Weights of a small GPT-style language model, trained from scratch on English Wikipedia: tied embeddings.
Each number is 128 + 32 x the weight over the matrix's rms, rounded and kept within 0 to 255. Layers, rows and columns count from 0.

# layer 4 MLP gate, 704x256, rms 0.12, rows 173-181, columns 128-255
[[143  82 132 135 146 175 109 118 113 163  97 161 120 120  76 143 147 138 130 159 188 170 115  97 189 120 144  83  98 152 128 144 152 142 122  87 177 126 162 164 120 127 162  83 169  63  59 108  93 108 102 137 138 101 157 127 131 135 115 143 132  77 117 141 154 138 158 134 116 154 127  38 111 108 143 128 129  92 116 142 136 117  98 197 143 111 153 108 162  95 120  90 104 119 113 121 177 121 153  87 100 164  89 111 138 118 151 104 147 109 135 112 136 149 142 163 112 174 124  86 139 131 107 118 128 130 141 119]
 [137  79 127 164 129 138 132  71 138 101  92 112 146 109 113 172 129 140 151 162 115 161  89 101 139 118 126 125 130 118  96 127 120 152 101  96 113 116 132 188 141 129 136 140  81 136 123 151 158 128 132 113  70 128 130  81  92 102 125 144 136 117 160 163 144 164 134 108 122 190 166 146 139  96 182 136 164 100 164 138  93 143  59 161 182 148 190 152 150 107 149 102 103 125 101 122  93 136 188 119 133 153 183 121 126 102  97 136 118 151 168 129 132 109 132 126 153 120 111 155 119  71 122 159 129 162 135 121]
 [110 138 163 130 122 139 123 166  90 184  79 135 137 113 173 134 149  93 122  64 171 142 132 150 125 120 137 126 144 137 151 118 110 170 109 115 181 154 153 121 116 119 163 152 184 138  71  66  66 183 129  98 144 135 146 142 113 158  85  77 134 118  88 109 127 144 139 145 141 146 167 146  82 147 158 177 130 127 130  91 118 155 160 111 128 165 138 115 109 131  86 120  89 115 158 128 142 137 155 134 117 139  86 116 104 126 113  79 106 135 170 118 147  97 112 132 140 137 106 112 171 147 159 202  86 106  90 116]
 [ 46 149 137 133 119  52 198 112 199  88 156 121 158 114 147  86 119 107 200 114  61 111 132 135 135 119 111 120 125 163 173  67 127 112 107 156 129 141 127 145 167 130 118  65 117  77 115 160 186 103 177 132 149  82 150 148 213 105 115 106 174 124 201 187 186 100  74 163 200 170 151 109 206 107 101 145 136 134 141 108 109 138  80  90  95 124 176 115 190 128 172 100 204 106 123 194  90 168 139 154 145 116 121 171 130 131 127 122 152  96 140  64 162 129 104 139  93 125 146  82 198 166  95 195 132  63 127 158]
 [109  83 144  93 155 144 137 132 107 140 124 170  96 127  97 152  95 108 132 150  80 135 199  98  96 121 112 153 176  97 159  79 196 129 161 130 143 115  58  86 168 144 161 148 143 129 123  98 146 165 113 103  92 169 106 171 103 113 130 116 120 145 171 131 124 163 140  95 161 122 211 197 152 136 162 185 137 115 181 127 138  90 197 109 121  72 112  89  79 165 159  81 158  88 171 157 120 152  99 138 112 125 160  87  90 118 129 137 101 111 175 110 104  92  87 100 162 109 154 152 154 104  94 141 123 120 122  72]
 [ 75 146 142  91 122 167 101 163 135 124 142 113 163 118  81 121 190 124 150 103 151 161 131  98 123 124 187 108 174  47 138 108  83 155  66 122 158 136 130 163  56  87 132 196 157 117 102  97 107 152 111 100 101 166 169 135 136 133 114 166 140  81 112 168 183  71 103 134 183 132  89 169 119 153 176 118  88 131 137  68 131 147  80 112 182 126  91 143 113 179 176  77  64 148 122  90  87 134 125 149  37 185 144 156 143  64 159 117 167 135 182 129 182 175  94 115 127 136 119 151 133  68  92 183 184  90 124 168]
 [135 151 151 186 124 182  87 100 144 159 125 114  98  90 127 183 198 115 123 150  96  81 142 145 191 106 165  80  99  77 162 107 158 108 119 113 107 130 137 156 186 222 170 194 129  86 145 130 195  58 128  57 142  71 165  76 169 165  92 136 131 125 128 153 186 177  81 108 154 151 159 116 112  70 141 156 149 145 208 134  94  25 134 138 140 114 145 168 133 108 124  87 104  76  40 199 122 122 134  71 127 108 158 104 138  98  96 145 102  39 128 129 129 141 104 137 181 127 182 152 138 141 141 119 105 156 103 135]
 [117 127  77 103 127 101 116 112 147 122  90 106 155 125 113 127 157 144 112 145 135 131 156 130 117  95 115 105 151 127 165 110 126 138 129 135 142 130 102 162 142 123 139 130 121 118 126 118 155 124 149 118 124 118 137 126 164 113 106 144 118 131 133 125 140 128 134 155 156 151 146 136 105 137 152 126 121 152 161 147 123 104 149 107 115 109 151 117 119 159 140 160 116 121 121 126 125 137 130 123 158 101 128 147 180  95 100 111 126 130 122 134  99 130 178 143 108  90 128 165 114 117 128 125 134 140  45 133]
 [113 111 119 218 188 103 157 130 107 119 154 192 155 113 121 151 143 102 131 129 103 137 153 138 135 129 122 118 141 132 141 130 107 151 186 112 106 107 112 115 113 163 123 133 103 188 159 188 115 140  86 130 130 119  24 197  91 193 122 174 162 128 135 117 132 178 142 117 202  90 162 135 111 181  61 164  85 100 133  83  64 129 138 146 123 106 115  71 130 111 169 122  85 126 150 132 104 100  42  71 122 130  53 161  84 134 118  96 166 151 112 103 128  73 128 136  91 128  74 152  79 107 149 146 156 128 112  86]]
# layer 4 MLP up, 704x256, rms 0.116, rows 173-180, columns 128-255
[[175 136 122  62 153 149  92  79  79 135  86 101 117 136  90 147 159 205 100 188 121 122 109 129 110 157  65 112 133 124 103 102 158 156  88 173 120 126 142 142 119 105 173 127 157 104 153  79 102  85 126 105 182  94 177 126 103 120 125 111 103 117  67 154 136 125 181 109 123 156 108 144 103 161 162 127 147 152 127  99 117 124  99 107 136 171 142 139  86 168 111 108 103  99  80 168 132 102 168  97 133  75  95  69 143 184  59 137 162 142 165 128  91 107  98  96 137 124 114 128 153 165 163 144 134 152 113 155]
 [150 146 150 122 144  75 122 153  91 134 114 149 164 145 167 178 129 153 165 112 136 106 140 101  88 142 164 112 113 136  93 147 135 101 115 103 123 167 108 107 101 143 114 121 116 132 110 128 136 136 149 141 141 119  88 156  57 105 137 197 147 138 162 145 133 130 140 162 165 161 150 142 108 100 105 164 139 130 102 140 104 109 122 160 133 139 209 155  88  68 167 165 137 155 186 125 160  93 105 126 164 183 193  93 106 103 109 112  89 168 113 103 115 131 154 134  96 182 171 117 151  65 132 180 181 130 111  87]
 [129 128 139 111 111 125 134 116  98 112 148 131 131 142 108 127 173 149 132 158 172 128 107  82 185 138 167  44 125 159 131 151 156 136  94 135  94  76 161 120 120  61 145 173  82  97 151 140 135 107 131 110 102 167  71 106 119 115 108 149  70 126 149 129  70  81 117 119  59 156 141 133 159 124  87  73  96  60  85 109 130 109 179 183 173  97 104 162 108 152 146 186 193 156 116  98 117 181 163 142 126  97 150  98 144  94 147 121  86 120 107 180 134 128 140 149 103 121 127 135 107 130 174  74  92 166 125 143]
 [167 171 127  85 143 183 105 144  43 153 117 174 132 177 131 118 168 121 147 136  23  87 130 155 116 116 123 111  69 207 135 144 119 134 196 138 165 135 104  96 101 107 133 180 168 114 145  74 103 163 133 145 159 136 170 155 106  83 168 149 144 140  95 103 104  57 157 200 140  69 142 125 110 100 131 227 119 121 106  35 113 118 109 124 121 135  90 159 127 148  63 126 115 186 114 114 103 112  98 164 148 162 127 131 104 157 169  86  72 166 149  74  75 142 123  81 119 139 184 143 160 200 100 125 143 104 108  64]
 [174 105  91  92 148 172 147 110 155 121 154 142 189 124 149 100 124 158  86 121  76 138 111 100  83 130 129 122  82 131 127 116  80  90  94  93 117 135 194 131 163 174 131 132 119 117 159 102 119 119  75 138 178 168 166  86 163 123 137 145 128 114 158 103 127 117  84  95  56 181 146 110 124 106 126  91 145 144 108 137 107 117 132  99  94 159 145 156 126  86  76 189 166 100 152 128 103 157 187  70 142 107 118 130 199  98 148  95  76 131 102  85  82 136 152 143 113 122 115 106 141 158 154 127 159 150 126 140]
 [ 93 120 158 143 140 162  87 118 101 139 132  91 126 167 128  98  98 151  87 140 110 121  96  93 174 128  70 162 154  95 130 124 188  87  88 142 162 173 139 173  86  85 128 146 109 199 115 127 169 171 120 158 139 174 143 147 118 104 109 129 131 125 152 158 102 138 117 120 161  95 123 139  69 140 189 113 116 128 151  97 176 147 150  95 166 169 139 128 120 117 174 102 120 150 104  51 117 106  60  99 124 120 129 185  72 159 105 129 119 118 147 131 149 108  90  90 214  37 173 141 187 128  84 166  99  78 121 126]
 [119  75 117 128 202  90 134  87 126  83 123  91 137 156 178  74 144 110  94 166 132  94 115 151 119 125  94 126 125 106 167 168 152 203 192 183  99 147 137 151  50 181 105 145 145 183 138 121  52  95 159 138 107 128 121 146 153 146  79 134  87 124 127 163 179 163 129  12 129 175 110 179  74 133 143  60 118 102 120 121  70  49 171 162 126 130 153 149  60  99 112  83 110 121 102 101 121 135 124  75 138 126 112 144 127 127 133 208 152 150 187  84 136 106 134 138 176  60 131 144 113 123 160  78 119 101 119 152]
 [133 108 171 141 142 132 150 117 164 117 116 160  94  92 156 143 100 138 128 127  77 129  68 148  96 158 135 121 119 129 122 102 148 132 105  98 128 161 108  82 105 128 148 114  89 164 222 121 111 117 127 128 123 115 117 121  95 158 118 111  97 182  94 135 128 138 156 125 121 141 138  92 167 156 155 132 131 130 115 110 123 153 142 132 146 142 156 144 121  83 111 140 128 128 120 139 165 124 104 102  96  99 125 133  93 142 131 155 143 117 119 129 144 158 118 123 149 145  83 120 171 112 131  87 111 117 171  97]]
# layer 4 MLP down (transposed), 704x256, rms 0.113, rows 173-180, columns 128-255
[[109 169  98 137 114 130 139 116 143 115 165 129 123 159  41 186 135 168  75 132 155 127 135 140 168 116 137 138 135 105 133 174 135 144 110 160 140 123 120  94 140 139 118 140 144 146 119 141 121 163  91 106  66 114 115 187 159  98 124 138 121 149  73 143 219 141 170 115 149 111 190 107 163  65 153 122 149 128  96 108 172 128  99 119 130 132 157  85 138 132 201 125  94 116 146 117 145 136  87 113 122 140 137  97 130 169 130  71 112  75 140 158 121 135 134 142 108 199 144 104  39 103 141 106 179 156 129 109]
 [192 140 111 160 110 110 162 107 131 131 125 139 119 111 145  92 137 173 103 122 162 108 118 103 120  94 139  97 136  98 135 132 102 128 122 153 109  78  74  95 139 119  85 137  92  94 141 114 151 112 152  61 166  97  85 104 115 163 133  92  86  50  69 147 159 166 149  83 125 145 166 147 108 140 148 112 139 122 141 154 165 142 128 125 103 124  75 152 133 119  90 123 116  90  55  87 129 137 141 106 133 131 195 121 125 188  64 111 123 116 140 139  81 143 119 150 172 167 144 131 133 161 184 176 102 128 109 138]
 [142 102 127 128 166 147 141 133 104  91 133 163 107 132  86 149  49 108 123 140 158 101 144 181  89 143 120 156  95 138 109 138 172 122 199  88 148  72  80 210  94 135 142  80 157 136  70 164 162 117 162  93 123  74 124 166  64 119 160 113 157 140 207 168 134 195 129 151 182 109 128 114 176  86 171 124 136 122 135 141 114 127 199 135 136 144 106 119 102 127 101 164 100 101 133 126 139 133  98  85 116 147  98 145 211 165 103  94  96 108 136  96  99 163 144 133  82 137 157  94 121  95  91 184  98 131 120  89]
 [178 115 107 158 115  83 167 155 116 124 163  85 127  82 117 111 176 161 140 103 118 132 156  98 129 124 125 106 135  96 225 124 153 159 129 179  87  66  79 128 110 159 137  98 112 105 192 147 155 113 139 124 105  85 136  87 158 143  57 126 166  78 130 177 209 152 111  69 149 160 168 163 150 109 107 123  63 129 146 167 118 187  85 105 186 134 179 130  89  79 117 108 150 103  75 114 150 124 154 171 131 128 142 177 134 140  97 124  97  56 163 138 178  92 114 198  76 156  73 198  79 110 159 143  65  83 151 144]
 [ 97 109 135 143 132 103 128 164  86  72 119  70 116 108 179  95 148 100 116 170 121 124 141 156 135 118 149 122 188 121 138 108 120 100 135 110 200 115 108  78  94 116 149 136 140 106 141 128  97 175 131 108 114  90 126 154 142 121 134 161 120 155 175 144 107 108 145 121 176 124 160 155 140 161 106 159 154 102 140  99 154 122 141 151  91  67 147 104 121  80 131 133 126 129 129 153 139  70 138  84 104 105  90 161  88 130 142 120 107 132 123 149 124 126 137 158  81 128 102  89  78  15 115 192  90 131 126 121]
 [177 138  63 147 137  56 116 133 144 144 108 128 101 119  97 152 189 138 103 160  94 192 130 124  59 105 167 100 111 159 120 122 133 152 116 160 195 153 168 137 160 134 168 117 113  97 145 166  76  99 155 113 129 111 197 146 156 124 128 117 130 125  77 179 120 101 140  98 155 133 113 162 134 123 101 128 111 102 106  69 102  71  82 103 121 142 129  92 131 153 187 102 133 138 142 121 116 162  93 125  47 161 137 219 206  36 114 143 130 136 121 167 156 132 136 138  80 120  82  99 159 107 118 128 130  80 123 106]
 [ 97  70 142 143 158  75  98 177 161  68 120 187 115 130  95 130  22 134  88 166  80 139 133 144 106 137 111 191  65 148  96  72  81 143 103  84 190 205 133 147 125  96 127  96 129 126 100 118 136 123 103 150  96 128 173 137 150 204 153 114 200 194 119 131 114 140  74 154  74  95 137  71 120  88 140 112 157 127  99 100 125 125 118 156 135  85  99 133 132 154 113 129  96 142 138  72 120 100  98 183 114 176 141 140 165 118 125 134 124  93 186  46 176 150 121  89  74  64 165 109 125 191 138 137 123 173 156 176]
 [125 149  86 111 146  88  90 149 111 155 117  85 161 169 104 120 119 146 114 151 173 143 201 113 133 118 123 124 186 117 121 118 119 138 145 159 145 129 137 185 142 127 127 155 165 108  62 120 167 126 116 133 128 106 120 132 174 114 143 157 144  94 147 116  95 129 119 131 141 134 146 183  96 111 104 128 139 146 159 160 121 104 159 143  97 126 113 107 119 172 146 150 111 119 125  80  86 149 160 119 181 133 145 118 163 125  78  88 126 122 142 136 105 118 167 112 101  75 196 131 117 129 127 138 144 153  74 137]]